Weights of a small GPT-style language model, trained from scratch on English Wikipedia: 14 layers, width 160.
Each number is 128 + 24 x the weight over its row's rms, rounded and kept within 0 to 255. Layers, rows and columns count from 0. The size above them is the row's rms in percent of the matrix's.

# layer 7 MLP down, 160x640, rms 0.0855, rows 0-159, columns 600-639
size [104  99  91 100 101 104  92  96  96  95  97 101 100  93  98 101 100 103 100  98 100 100  92  98  96 110  93  99 101  93 102 105 101  97  92 100 106  98  96  95  98 100 106 101  96 101 100 100  94  92  93  97 101  94 102  98  99 104  99  94  97 101  99  97 103  96  96 108  94 103  99 101  96 100 102 101 104 100 109  99  96  95 105 100 100  95  99 100  94  98 104  94  93  98  96  98 103  94 100 105  98  96 105  94 101  95  98  99  98 105  92  91 105  95  99  94  97 102  99 101  91 100  98 101 176  97  96 100 100  91 100  91  97 100 104  96  95  96 101  96  96  97  98 106  97  99  96 105  97  99  99 101  95 178 104  95  96 103  91 100]
[[164 133 136 123 141 131  91 105 125 138 106 149 155 139 140 122 109 142 135 156 173 155 160 137 141 144 118 113 127  89 167 117 113 126  91  80  70 130 146  99]
 [133 146 159 165 154  79 126 134 112 126 114 142 126 149 126 121 104 144 113 146 109 115 123 126 134 124 144 110  93 155 121 122 124 100  86 132  71  96 133 142]
 [157 125 147 148 123 120 138 145 126  96  88 108 135 147 156 168  85 122 119  96 133 127 143 118 153 129 155 141 147 128 143 143  96 143 175 114 142 118 139 127]
 [186  97 125  99 141 133  87 118 164 167 120 178 117 128 111 152 125  85 119 141 132 158  58 168 171 166 132 120 105 133 130 146  88 118 125 128 155  98  88 146]
 [185 182 110 157 118 126 144 143  81 148 164 141 104 107 167  95 130 147 124 134 137 136 145 153 128 133 107 110 122 135 127 120 105  92 107 109 118 143 139  86]
 [112 140 139 102 122 175 139 185 146 132  94 124 108 147 110 111  93  95 156 202 152 106 111 121 147 128 127 117  83  94 130 142 194 161 121  81 109 132 127 144]
 [133 126 122 106 140 105 138 143 157 130 150  96 162 143 123 129 109 134 141 100 136 139  89 129 108 117 118 148 176 105 111 133 172 133  92 125 150 101 150 171]
 [151 124 139 118 154 116 139 152 126 147 130 159 141 161 128 137 110 150 124 106  92 137 122 123 117 147 117 106 120 126 147 119  92 168 115 118 112 112 146 158]
 [138 132 128 113 110 138 160 135 132 115 157 116 149 135 141 137  95 123 138 111 156 136  93  60 143  97 127 127 130 141 134 114 139 151 155 179 151 136 142 147]
 [138 108  97 148 146 145 145 154 103 167 131 135 141 119 162 104 113 126 131 158 184 120 101 135 163 108 121  94 128 138 107 111 119 151 113 119  85 160  93 143]
 [167 111 123 115 150 197 110 166  95  96 167 152 154  83 110 143 130 114 123  96 122 100 141 139 119 121 171 154 126 132 136 133 119 129 142 162 112 150 123 140]
 [152  59 142 152  84 139 147 154 126 156 138 125 120  90  98  96 168 107 141 136 101 178  63 124 145 114 116 145 138 150 128  65 132 105 155 134 136 140 114 134]
 [137 138 125  73 133  88 111 101 116 102 169  83 124 135 114 173  93 152 140 158 129 100 122 137 162 156 153 123 153 136 137 166 149 163 109 122 121 116 180 101]
 [119 157 147 139 161 104 159 165 110  92 170 132 122 153 171 155 130 115 126 148 143 115 114 139 125  53 121  70  99 114 100 111 101  93 145 109 117  86 154  79]
 [123 104 131 108 119  99 107 128 116 151 121 175 128  77 142 103 170 100 149 134 107 136 128 161 136 148 106 156  95  99 102 177 153 143 153  75  82 148 170 104]
 [159 123 169 170 155 131 135 106 108 100  86 144 127 147 109 141 168 149 154 132  74 146 130 111 127 106 154 166 167 121 134 111 144 104 131 147 142 127 114 125]
 [102  99 111 117 112 108 132 140 131 138 141 112 118  42 128 124 121 142 141 114 116 145 123 110 145 139 116 120 131 169 159 182 106  98 115 113 114 128 100 124]
 [134 153 114  94 161 152 152 149 125 117 112 131 107  94  89 131 160 127 153 100 133  95 122 167 113 102 174 116 125 143 113 128 147 157 153 124 154 178 131 186]
 [124 108 123 158 124 135 153 126 133 107 183 149  70 125 147 128 127 136 145 167 127 118 127 138 136 111 126 111 113 127 119 139 130 151 155 154 156 123 142 148]
 [145 147 146 173 122 135 129 142 106 163 122 151 144 104 108 119 133 156  91 115 174 129 114 168 178 145 143 121 139  88 149 115 161  87 134 190 145 107 120 107]
 [ 94 117 151 162 130 140  88 170 112 148 142 107 124 144 123 110 112 137  92 130 154 169 167  88 151 126 127  94 126 110 121 132 110 139 152  81  90 147  94 137]
 [ 96 130 132 131 106 140  89 130 109 115 108 135 152 117 132 155 124 112 147 120 140  82 122 103 108 117 140 121 135 110  92 151  94 112 165 127 153 167 107 140]
 [174 139 150  73 125 127 170 155 139 121  83 127  87 150 138 153 134 130  97 125 123 124 125 196 117 166 143 166 141 164 129 155 133 124 100 128 131 101 148 129]
 [ 77 125 102 122 153 122 177 125 126 103  92 142 145 152 178  96  95 100 121 106 148 125  81 110 173 146 145 122 109 130 120 139 149 138 160 159 141  75 143 149]
 [109 115 139 141 145 118  72 113 110 137 131  93 121 136 132 109 161 151 123 131 120 128 144 125 164 150  72 157 138 120 186 145 132 142 152 138 129 100  98 115]
 [137 124 136 176 118 141 130 144 119 124 145 124 121 165 105 115 144 119 194 161 124 124  95 162  94 188 163 161 138 128 107 149 134 117 106 147 121 107 129 100]
 [119 120 108 141 179 108 125 120 126 117 167 112 100 168 131 129 131 117 145 124 140 145 140 121 119 149 171 106  84 111 111 127  92 109 102 121 148 132 132 117]
 [ 73  85 149  94 112 181  78 103 141 100 162 148 170 142 100  92 111 121 117 140 137 129 132  84 131 126 118 139 104 165 135 158 128 150 154  81  74 119 133  95]
 [171  99 140 104 119 172 120 139 100 110 135 163  84 187 150 138 164  97 135 173 179 146  97 154 110  98 112 137 169  89 131 110 125  83 106 134 129 126 122 112]
 [110 137 144 121 140 102  86 140 150 120 125 152 130 117 124 152 140 152  98 156 125 116  97 148 140 119 139 130 122 139 152 124 175 122 148 135 150 119 165  98]
 [152  94 147 106  83 142 123  98 123 120  72 130 150 120 129  99  89 135 123 135 145 117 150 119 161 124 146  84 123  84 131 144 100 111 130 139 115 141 117 126]
 [114 117 179 110 138 120 142  99 141 130 113 131 131  96 182 131 161  88 120 127 125 111 107 156 142  94 139 126 149 142 147 102 167 121 113 145  65 138 127 138]
 [110 163 114 117 170 113 176 109 130  94 113 107 119 110 125 109 134 130 195  93 151 118  95 152 151 120  99 122  88 101  98 130 105 119 120  95 107 120 128 130]
 [143 133 151 135 129 120 156 146  95 160  91  76 107 124 162 105 150 108 186 132 135  89 140 143 112  92 111 167 106 125 134 105 150 140  88 122 104 100 119 165]
 [141 145 136 109 123  71 143 123 139 110  98 139 110 173 146 106  85 110 100 138 150 118 142  96 138 121 119 107 112 116 115 163 133 116 124  93 153 118 144 137]
 [ 98 108 155 142 102  89 124 128 165 146 132 167 112 173 114 169 166 103 110 111 141 167 118 130 130 157  99 112 162 112 122 170 134 147 104 105 127 160 167 129]
 [132 102 128  73  81 111  97 123 122 152 116 120 117 184 131 144 143  93 116 132 157  93 110 120 128 119 141 100 164 130 162 137 126 137 130 151 124 124 122 123]
 [125 102 106 140  57 121  71 102 135  88 146 139 139 123 126 160  97 135 126 137 119  97 127 132 132 117 161 105 146 110 104  99 159 133 120 151 191 149 120 139]
 [121 128 102 127 162  89 140 123 128 146 153 148 104 161 156 124 113 145 129  96 108 112  97 150 181  71 104 131 106 163 149 122 111 116 122 147 157 126 162 136]
 [114 156 138 124 135 166 129  56 141 141 126 134 139 140 154 128 136  90  67 121  87 104 136 125 100 152 102 115 136 163 148 157 133  95 166 167 118 123 156 169]
 [132 115 129 135 120 123 145 109 130 110 103  98 117 101 114  66 129 107 134 147 157 126 114 108 156 129  94 107 126 146  96 101 139 127 103 144  97 174 139 137]
 [132 107 134 120 168 117 107 141 100 120 115 152 132 124 122 125 147 148 114  73 162 127 127  93 107 125 112 130 138 117 165 114 138 103 112 121  91  99 150 136]
 [117 114 118 110 136 122 168 119 123 168 108 123 134 138 120 132 119 134 150 141 116 133 168 139 125 103  83 100 159 167 158 116 134 109 125 119 118 128 144 108]
 [126 107 107 120 140  49 127 125  58 151 114 177 163 111  88 158 169 171 116 156  73 111 169  88 125 149 134 123 153 126 131  88  76 126 162  93 158 126 171 123]
 [162 106 116 149  79 107  75 109 110 140 122  93 100 119 109  89 111 140 157 144  94  91  80 137 157 113 116 127 147 153 124 125 161 132 142 158 138 172 116 176]
 [154 120 145 133 150 111 138 108 114 182 120 133 138 132  98 124 153 164 113 132 126 109  91 189 116 124 136 155 146 133 113 125 140 101 126 147 132 177 115 100]
 [136 134 181 170  94 118  97 130 107 123  95 129 111 126 120 154 148  94 123 153 111 146 119 114  72 111 159 147 126 123 137 127 117 150 163 127 129  94 143 127]
 [106 132 153 151 152 124 119 125 120 119 115 123  98  94  73 115 121 150 120 120 109 115 146 162 118 117  92 107 114 150 146 153 118 116 132  97 161 147 129 144]
 [105 166 111 166 118 127 108 140 143 138 173 148 136 137 115 130 115 145  84 183  77 106 170 161  93  85  93 144 125  89 103 117 100 129 158 101 116 109 134 108]
 [ 44 143 131 121 115 159 102  82 139 141 117 115 174 138 152 131  87 123 146 114 109 134 103 103 118 142  90 110 124 117 112 128 120 137 123 126 118 140 138 148]
 [159 126 102 127 139  86 144 169  91 149 109 135 137  91 154 107 102  95 163 108 120  91 149 119  72 142 167 114 136 106 114 117 118 113 121 108 121  76  89 156]
 [ 98  73  79 133 110 144 164 131 121 111 138 158 128 139 148 155 137 123 127 144 142 151 125 172 153 160  90 153 123 139 124 147 101 101 110 124 158 147 109 146]
 [152 131 153 120 106 142 150 105 127 159 149 164  74 119 109  82  99 109 138 152  81 116 120  88 140 121 127 162 139 172 123 109 123 123 116 125 111 145 148 134]
 [146 169 130  92 129 130 151 154 155 116 110 115  86  94 113 123 166 112 156 129 149 166 132 128 188 157 150 127 102 140  79  91 201 123 166 136 105  91 126 148]
 [124 136 127 119 125 112 123 113 145 114 155 125 148 147 144 144 102 105 144 116 128 149 136 118 107 155 123 127 132  79  84 117 155  89 134 113 146  52 135 113]
 [114  93  98 112 144 122 128 111 152 159 107 150 133 135 118 119 129 167 137 112 128 140 160  95 133 116 110  94 106 107 169 133 150 133 103 131 146 167 141 113]
 [116 149 132 137 132 114 134 113 127 161 157 160  88  86 138 168 125 131 150 159 138 109 136 111 130 112 156 120  85 149 146 124  91 122 108 109 104 126  92 110]
 [146 113 114 156 118 140 137 126 151 140 112 183 138 121  99 105 120 147 105 100 203 138 121 158  83 149 145 112 115 143 155 123 193 149  81 158 107 131 185 105]
 [123 134 113 140 150 131 134 120 146 154 145 142  75 108 154 137 169 154 144  86  96 145 181 125 112 108 166 121 101 146 156 119 105 159 111 156  92 115 136 127]
 [102 137 166 120 116 104 169 136 120 106 138 106 124 145 186 122 118 150 104 137 127 128 133 109 144 156 121 122 136 106 124 145 121 147 155 114 137 130 100 115]
 [112 142 130 136 116 120 121 140 123 156 132 161 149 132  96 136 152 107 126  86 127 152 119 113 155  89  90 139 123 118 142 126 172 159 132 132 156 171 152 126]
 [133 160 128 137 162 161 134 149  94 144 131 144 148 157 138 114 107 152 154 123 125 143 167 175 124 108 162 134  92 107 104 129 122 121  73 138 124  98 137 131]
 [118 152 128 145 105  79 119 106 165 159  91  78  75 146 141 139 120 178 136  99 146 125 127 120 150 138 135 154 129 121 112 156  87 156  80 126 117 124 146 132]
 [119 103 104 110 153  92 140 112  70 161 154 112 119 109 153 150 140 149 147 137 155 182 164 170  96 146 132 169 122 101 150 138 167 137 109  93 139 131  99  97]
 [125 101 189 127 188  81 146 157 159 117 105 131 115 165 150 149 142 119 140 127 119 132 126 138 128 136 143 131 131 127 154  94  96 122 123 141 140 131 105 163]
 [166 113  40 143 151 105 114 116 149 129 139 116 103 131 140 128 135 120 102 117 153 143 125 100  77  85  91 134 134 144 176 136 145 144 111 105  97 150 117 174]
 [159 149 132 107 122 160 140  99 111 126 141 159 128 149 148 117 154 107 159 124 166 111 139 145 156  79 126 123 140 166 109 108 153 118 150  81 156 173 124 127]
 [136 130 140 100 147  97 134 171 132 125 141 148 102 142 126 147 120 159 137 114 116  99 161 103 151 119 131 148 162 146  65 116 136 127 133 118  84 120 125 124]
 [114  83 113 137 179 145 152 121 149 135 125 100 149  82 137 114 167  91 136 155 124 129 169 133 120 108 114 138 118 147 137 149 158 135 107 132  88 147 107 126]
 [122 132 152 121  90 174 126 122 136 120 104 120 103 124 141 131 101 106 122 130 139 109 119 127  89  82 107 101 148 192  84 153 152 125 169 128 146 100 133 129]
 [151  95 127 123 114 159  93 156 155 146 129 116 191 144 125 140  99 118  95 129 126  78 106 161 100 135 129 156 160  85 158 138 120  95  98  94  71 138 196  92]
 [164 150 135 156 162 130 127 123 137 115 159 139 141 109 125 141 142  77 108 136 146 110 121  95 153 120 124 137 129 121 140 104 108 109 162 120 127 149  84 147]
 [100 172 135 147 146 102 138 149 144 156 137 123  94 153 110  42 153 140  76  73  98 115 113 134 144 103 112  89 119 158 149  99 118  99 137 113 136  97 152 144]
 [172 120 166 110 159 136  87 189 125 117 154 140 107 133 130 134 138 143 156 124 131  84 160 106 124 131 118 131 174 146 104 156 155  93 159 102 120 156 127 101]
 [157 126 133 150 129 113 132 158  81 104 166 135 144 124 111 154  74 110 160 159  99 158 146 127 121 126 114 150 128 137 111 107 129 107  96 118 105  98  90 145]
 [152 145 110 107 184 147  97 163 128 130 156  99 151 109 125 183 148 119 153 119  79 150 154 139 107 103 114 112 139 125 125 108 138 108  91 118 118 128  92  77]
 [178 132 153 152 154 119 146 129  98 128  98  76 134 165 109 149 100 125 125 149 161 139 119 139 168 121  96  99 123  90 111 154 113 127 147 134 121 129 138  88]
 [108 120 147 104 118 142 126 128 132 159 101 148 122 125 149 115 139 146 120 125 105 136 118 145 115  97 119  94 124 130 161 117 118 106 138  83 120 116 140 120]
 [117  93 164 168 114  92  96 117 125 103 140 133 150 174 142 101 118 142 112 104  79 108 157  92  84 112 136 151 123 156 191  93 112  97  90 185 129 100  96 121]
 [127 156 131 126 162 113 142 136 108 115 153 144 165 146 138 182 127 130 131 105 153 130 175 123 124 131 118 112 112 137 114 135 177 136 125 103 152 126 123  65]
 [115 111  93  77 112 113 164 116 107 160 146  98 114 144 138  87 166 155 163 133 156 143  80 140  93 148 174 133 152 100  83 121 130 137 151 153 109  77 127 147]
 [133 118 116 167  57  64 100 137 140  96 122 115 111 113 153 121 118 131 114  94 122 170 144 128 164 127 140 151 117 108 152 157 136 118 115 109 163 130 132 117]
 [135 138 175 141 139 144 106 136 144 103 130 110 130 141 111 117 106 126 101 146 147 107 130 106 142 158 145 133 179 185 102 143 144 114 112 129 141 173 104 111]
 [124  97 126 124 123 146 106 111 158 105 112 168 109  96 129 115 170 112 139 159 147 170 138 107 109 127 130  98 126 115 120 116 110 124 141 120 128 119  96 104]
 [140 129 150 124  94 119  92 160 129 157 131 118 132 127 123 132 129 151  94 137 144 125 154 115 123 128 135 120 110 127 170 188 137 103 131  79 126  88 127 118]
 [159 186 137  99 167 137 128 155 101 178 117 147 105 118 129 119 104 132 147 115 158 139 181 110 129 126 131  96 164 128 105 136 139 132 122 133 143 127 130  84]
 [139 106 123  82  90 123 135 112 120 140 122 103 161 146 116 110  96 150 125 123 145 199 127 150 157 121 146 148  98 127 138 128 154  99  95 131 128 128 115 138]
 [114  79 108 138 144 145 127 124 135 128 115 170 125 167 160 114 115 133 153 165 134 118 133 172 117 125 136 138 122 116 130 150 136 156 116 102 133 121 127 175]
 [107 146 103 141 103 148 142 102 135 130 130 131 101  72 122 138 146  97 147 120 106  76 102 138 132 112 136 118  77 124 161 120 130 137 180 152 157 186 124 129]
 [138 139 119 126 171 140  76 125 112  76 127 129 130 130 124 161 153 129 173 141 124 125 143 105  98 131 171 115 158 168 125 153  94 147 161 168 149 111 137 123]
 [143 129 155 145 127 127 148 130 110 118 161 125 147 103 147 156 123 121 122 131 104 173 118 104 164 140 120  97  89 102 152 125 144 126  89 139 113 166 157  75]
 [141  97  87 144 164 156 141 139 177 127  81 106  81 115 110 138 136 116 164 120 121 149 167 133 150 154 178 128 127 144 162 116 134 154 120 129 124 152 129 134]
 [157 117 117 113  91 146 108  92 113 168 193 145 160 158 155 126 130 135 112 158 162 111 137  90 117 128 101 123 118 109 143 125 118 132 131 158  95 108 124 114]
 [164 114  79 153 125 119 147 168 133 165 151 119 116 184 125 133 122 145 120 117 107 144 124 125 135 155  82 159 106 101  91 142 163 120 136 135 119 121  71 146]
 [110 141 102 105 144 100 104 146 153 159 192 132 109 146 126 180 133 119 114 160 113 118  89 136  76  90 141 105 156 139 121 103 121 108 121 117 153 118 115 130]
 [ 95 102 185 146 141 134 124 141  68 130 129 141 116 123 156 152 131 158 160 150 124 119 144 134  95 134 128 105 110 162 135 151 138 161 109  93 127 155 126 124]
 [129 173 182 131 134 134  68 135 109  82 102 121 123 136 117 158 134 115 138 119 139  82 123 127  97 148 138 158 119 145 132 108  98 140  83 148 140  97 150  63]
 [150 119 137 157 134 134  89 111 130 166 134 140 105 102 104  84 179 144 134 120  97 137 108 156 118 106 134 132 156 128 130 104 124 156  71 111  68  98 125 135]
 [ 91 112 143 139 124 143 156 110 137 157 158 106 155 184 141 167  72 113 113 168 130 100 125 118 106 113 130 100 173 180 108 127 164 117 131 116 137 107 139 140]
 [118 121  86 100 149 129 118 106 147 122 182 127 149 102 128 102 128 123 160  99 122  95 147  98 147 125 155 128 156  86 104 106 139  83 145 129 186  99 127 118]
 [163  74 121 160 142 141  71 114 142  99 123 185 143 168 131 106 132 146 158 160 168 136 165 173 156 143 129 151  85 145  98 105 108  89 141 111 112  94 107  70]
 [141 142 131 100 145 150 114 124 164  98 126  87 168  77 150 130  94 128  85 100 127 135 129 116 137  90 199 153 143 138 152  94 121 140 123 113 138  67 131  99]
 [126 123 117 128 165 106 105 106 140 160 128 104 143 134 127 145  97 123 140 101  82 112 101 139 113 144 157  93 118 138 120 109 111  91 130 126 117 112 129 126]
 [ 84 155  80 132 157 149 113 136 147 167 142 164 154 151 136 144  47  70  95 111 163 120 147 134 129 124 128  93 124 115 130  74 109 105 130 167 130 153 113 123]
 [117 117 117 159 113 137 130 142 128 108 126 109 116 107 140 128 163 116 139 114  87 120 126 129 153 121  94 114 157 162 138 129 109 131 156 123 110 117  83 114]
 [124 146 111 118  98 138 151 102 151 112 147 109 128 148  96 146 103 124  85 120 136 109 122 137 174 142  95  74 139 137 148 157 134 130  91 101 106 155 159 156]
 [137 118 131 104 131 139 168 108 137 129  85 139 132 142 199 146 151 113 153 103 127 150  97  72 102  77 109 129 141 125 148 142 135 175 129 165 163 156 126 123]
 [130 107  91 129 128 155 108 158 111 143 123 163 116 140 115 165 185 155 123 112 176 157 146 175 104 117 179 160 145  94 129 147 160  98 158 112 136 137 159 137]
 [ 63 148 140 104 114 113 144 138 125 146 109 134 164 126 136  87 129 134 123 116 118 114 133 114  98 150 105 144 148 132 124 163 130 104 118 118 120 126 130  89]
 [158 129 148 131 106 133 145 135 153 136 167 153 105 100  84 127 166 135 109 145 109 157 138 133 119 172 102 138  89 110 146 127 130 164 141 118 113 142 126 124]
 [112 134 125 138 103 130 149 120 105 123 140 106 151 118  96 143 115 132 129 127 104 111 107 177 160 155 162 143 133 122 138  73 105 150  87  99 136 122 133 129]
 [173  97 138 108 110  85  83 174 133 146 105 136 162 140 131 144 113  90 104 111 130  95 107 147  93 121 146 102 140 116 100 126 123 153 132 111 123  83 144 164]
 [138 109 138 162 157  97  70 136  98 136 145 158 118 160 139 112 146 155 111 107  91  91 159 120 102 137 145 139 104 131 156 126 119 102 118 165 117 115 100 128]
 [115 129  95  79 135 104 135 131 143  75 143 103 120 101  95 150 128 135 138 154 158 130 115 148  93 116  91 118 127 138 135 145 160 146 159  99 121 199 164 117]
 [140 158  98 143 115 128 161 128 166 105 104 133 125 116  87 120 144 121 105 129 133 143 124 136 122  77  96  90 112 116 124 127 146  86 144 145 157 147 146  96]
 [147 141  99 122 118 153 142 100 166 121 107 124 114 201 111 153 156 130 114 139 192 160 105 101 107 104 136  92 144  94 141 139 151 108 152 139 141 100 147 164]
 [114 102 153 152 144 159 107 148 141 137 102 140 109 152 153  94 125  88  99 131 151 148 150 120 138 166 121 102 135 138 110 158 101 150 118 106 125 158 135 111]
 [126 109 137 137 125 128 141 121 111  87 146  94 103 124 132 115 140 126 162 108 132 168 142 137 133 114 116 124 155  95 115 123 113 120 162 131 102 113 148 133]
 [ 87 132 143 142 124 179 126 138 136 111 116 148 102 131 142 126 108 147 154 154 165 138 132 149 153 115  98 125 130 148 137 129 142 107 132 174 126 129 116 124]
 [120  98 151 164 140 107 121 115 104  71 112  60 157  94 141 139 125 198 103 120 104 138 108 105 118 105 135 182 126 118 126 115 170 120 125 137 105 122 141 185]
 [105 106 150 130 115 152  98 152 162 146 132 107  80 127 161 110 137 100 163  65 104 172 141 127 180 159 144 136 120 103  91 128 108 123 126 123 138 120  99 131]
 [122 121 163 169 174 157 116 146 148 123 135 115 151 115 160 101 131 129 167 127 163 122 128 112 123  99 132 149 114 100 124 119 145 108 121 138 150 115 130 126]
 [151 128 104 133 149 103 147 102 130 135 126 178 135 125 148 143  82 148  76  69 119 151 175 144 122 163 131 135 128 111 155 102 129 122 112 142 109  75 125 136]
 [135 163 116 148 109 138 128 132 135 116 140 121  95 160 131 127 135 112 127 135  91 135  82  97 115  90 101 132 146 118 105 149 137 145 135 133 124 112 102 126]
 [117 139  96 144 105 113 104 115  99 137 140 148  88 151  95 142 149 128  97 103 112 151 133 113 121 140 103 111 114 131 175 141 127 118 103 143 152 129 129 118]
 [134 134 103  99 124  92 128 129 107 161  93 127 122  93 110 138 121 140 117 108 102 128 128 124 147  88  86 121 102 120 132 169 144 112 143 137 131  89 115 155]
 [110 137  87 142 136 109 143 161 109  98 175 120 143 138 155 146 116 125 129 112  87 108 125 123 121 140 165 104 162 106 169 120  95 122 134  98 177 131  87 140]
 [108 143 112 123 109 149 138 136 121 125 101 112 132 134 161 112 109 122 155 123 144  96 116 136 153 129 123 105 130 103 135 175 102 115  99 129  90 105  94  94]
 [162 116 119 112 168 147 146 102 153 141 139 146 168 122 144 157  66 174 143  98 148 136 125 136 119 124  92 157 155 103 153 131 163 103  87 118 120 120 109 113]
 [130 160 126 125  98 130  70 123 136  91 111 129 137 172  87 139 118 128 115 142 107 146 121 121 124 123  87  89 140 130 122 122  76 140 120 112 116 130 114 145]
 [147 116 151 107 118 103 162 178 130 118 140 114 171 139 159 170 105 102 131 127 122 121 130 174 159  99 138 168 126 107  96  86  95 103 143 151 119 127 141 153]
 [156 126 110 101 113 109 121 144 123  94  61 151 102 140 114 132 101 149 119 113 110 105 142 118  99 168 154 116 105 166 131 142 100 106 109  82 132 124 107 129]
 [110 153 131 116 155 150 118 167 152 121 109  94 151 129 139 111  82  95  89 123 125 145 127 104 141 103 155 154 140 138  92 129 102 139 167 129 130 101 111 155]
 [163 119 179 145 140  96 107 145 131 143 141 110 125 154 112  71 114 141 162 172 124 100 104 154 125 128 137 116 127  95  90 118 141  97  94  94 105 150 126 143]
 [131 100 123 140  99 120 113 115 137 130 137  93 103 134 102 140 176 131 125 102 107 112 112 126 170 111  85  95 145  88 138 141 156 119 160 119 137 119 136 115]
 [126 148 100 136  88 136 124 133 115  66 134 127 134 164 142 142 123 100 117 113 140 130 139 156 156 136 130  79 110 132 133 108 104 143  39 163 109 119 138 122]
 [136 129 159 149 130 149 110 151 146  93 135 148 134 146 134  74 137  97 106 125 131 108 152 112 115 116 123  96  68 121 128 135 129 109 156  73 160 151 108 124]
 [132  95 123 104 160 129 119 157 109 119 113 107 152 155 141  75 136 123  81  97 130 130 158 113 157 165 156 112 123 166 130 147 134 117 112 127 109 160 133 132]
 [140 122 121 129 100 103 124 122 118 155 145 118 126 128 104 133 137  97 141 170 199 113 128 129 125 126 119 106 144 155 119  85  99 163 134 151 128 184 154 132]
 [126  99 152 134 128 124 154 129 145  94 112  87 151 116  78 123 178 128 134 121 119 154  93 142 120 101 104 139 104  98 131 183 121 150 193 136  99 133 136 137]
 [172 147 120 149 123 127 111 147 139 104 138 109 114 114  90 164 141 146 122 128 133 148 154 120 152 107 130 149 147 138 100 114 124 158 132 120 110 157 178  95]
 [102 136 164 144 137 107 129 104 116 131 169 144 141 107 139 160 114  90 132 151 129 158 145 132 124 125 155 159 135 116 165 125 133 102 163 143  88 153 130 166]
 [ 79 124 111 121 109 127  70 101 109 152 163 125 115 121 121 156 121 190 143 119 157 145  89  98 110 125 107 119  87 180 123 104 162 183  93 153 149 118 149 188]
 [145 102 168 152 120 115 100 163 122 142 136 143 131 142 131 143 126 104 139 125 125  67 170 135  87 141 155 158  96 124 149 128 142 158 117 116 130 139 172 119]
 [140 130 138 162 134 139 145 122 155 152  94 153 130 142 133 158 114 119 125 146 123 106 115 105 154 127 172 110 170 157 150  64 146 174 156 163 150 146 141  95]
 [137 142  82 122 114 114 125 100 126 134 111 113 144 140 143 170 105 155 141 160 116  81 190 133 141 121 142 114 109 105 100 100 135 120 170 141  68 151 126 120]
 [162 125 120 100 126 125 100 174  97  76 123 154 127 155 125 146 169  85 144 150  97 126 126 192 118 135 139 158 132 165 165 163 145 134 146 167 110 143 110 107]
 [127 135  91 157 150 127 108  70 145 137 137 125 156 147 102 160 122  89 119 145 133 132 138 118 134  91 111 129 125  97 140 110 124 150 126 131 113 119 145 146]
 [160  95 147 128 111 146 141  95 113  85  93 153 144 107  96 104 110 166 148 140 129 124 142 145 130 108 125 131  93 164 139  75 116 126 127 119 133 121 114  90]
 [179 125 134 139 118 124 163 105 136 112 132 107 110 119 134 140 161 119 153 130 131 129 109 166 165 112  97 132 153 103 146 119 137 163 108 156  92 159  94 146]
 [118 148 148 128 148 100 145 121  90 118 114 148 168 140  90 131 133  72 130 133 151 122  97 120 117 150 114 160 170 147 125 139 147 137 121 172  87 128  85  67]
 [139 111 175 118 137 134 188 158 122  57  99 125 142 203  72 157 137 146 114 138 144 167 125 152 130 153 113 160 141 136 141 130 147 137 117 106 171 111 129 152]
 [126 112 111 127 134 125  96 162 135 155 134 126 145 118 157 114 152 149 127 135 119 145 133 137 130 135 123 130 111 134 123 188 169 126  68  65 124 144 125 130]
 [116 144 108 104 132 144  98  99  87 118 104 164 145 155 166 139 118 151  97  91 104  85 142 121 145 146 129 142 125 136 158  70 155  92 155 130 138  96 118  99]
 [141 107 152 166 103  87 131 116  79 137 129 158 112 125 133 150 131 192 119  95 160 113 125 159 153 116 109  88 118 144 146 127 112 113 124 126 135  90 130 152]
 [160 134 147  89 169 176 133 137 122 122 127 132 116 149  69 125  79 115 160 139 141 128 126 126 118 125 109 154 122  66  80 123 130  46 136 110  91 150  99 128]
 [ 83 146 140 172 122 124 107 154 110 155 116 139 120 132 171 119 165 122 110 103 115  77  97 142 103 115 133 160 172 113 116 157 150 139 143  67 130 157 160 127]
 [ 96 103 128 164 146 125  86 104 163 147 169 144 145 151 124 129 139 118 104 136 114 127 120 132 116 125 170 119  57 178 140 141 107 140 114  95 112 138 134 104]
 [146 126 112 113 121  81  98 111  81 115 149 123 111 109  90 112  95 117 137 134 152 137 125 113 128 100 127 182 167 126 115 123 124 120 124 146 132 138  92 117]
 [163 136 176 120 168 137 122 131 127 134 136 114 176 105 150 113 101 141 121 131 145 155 128 184 155  80 122 138 148 102 129 103 104 119 141 161 123 145 206 129]]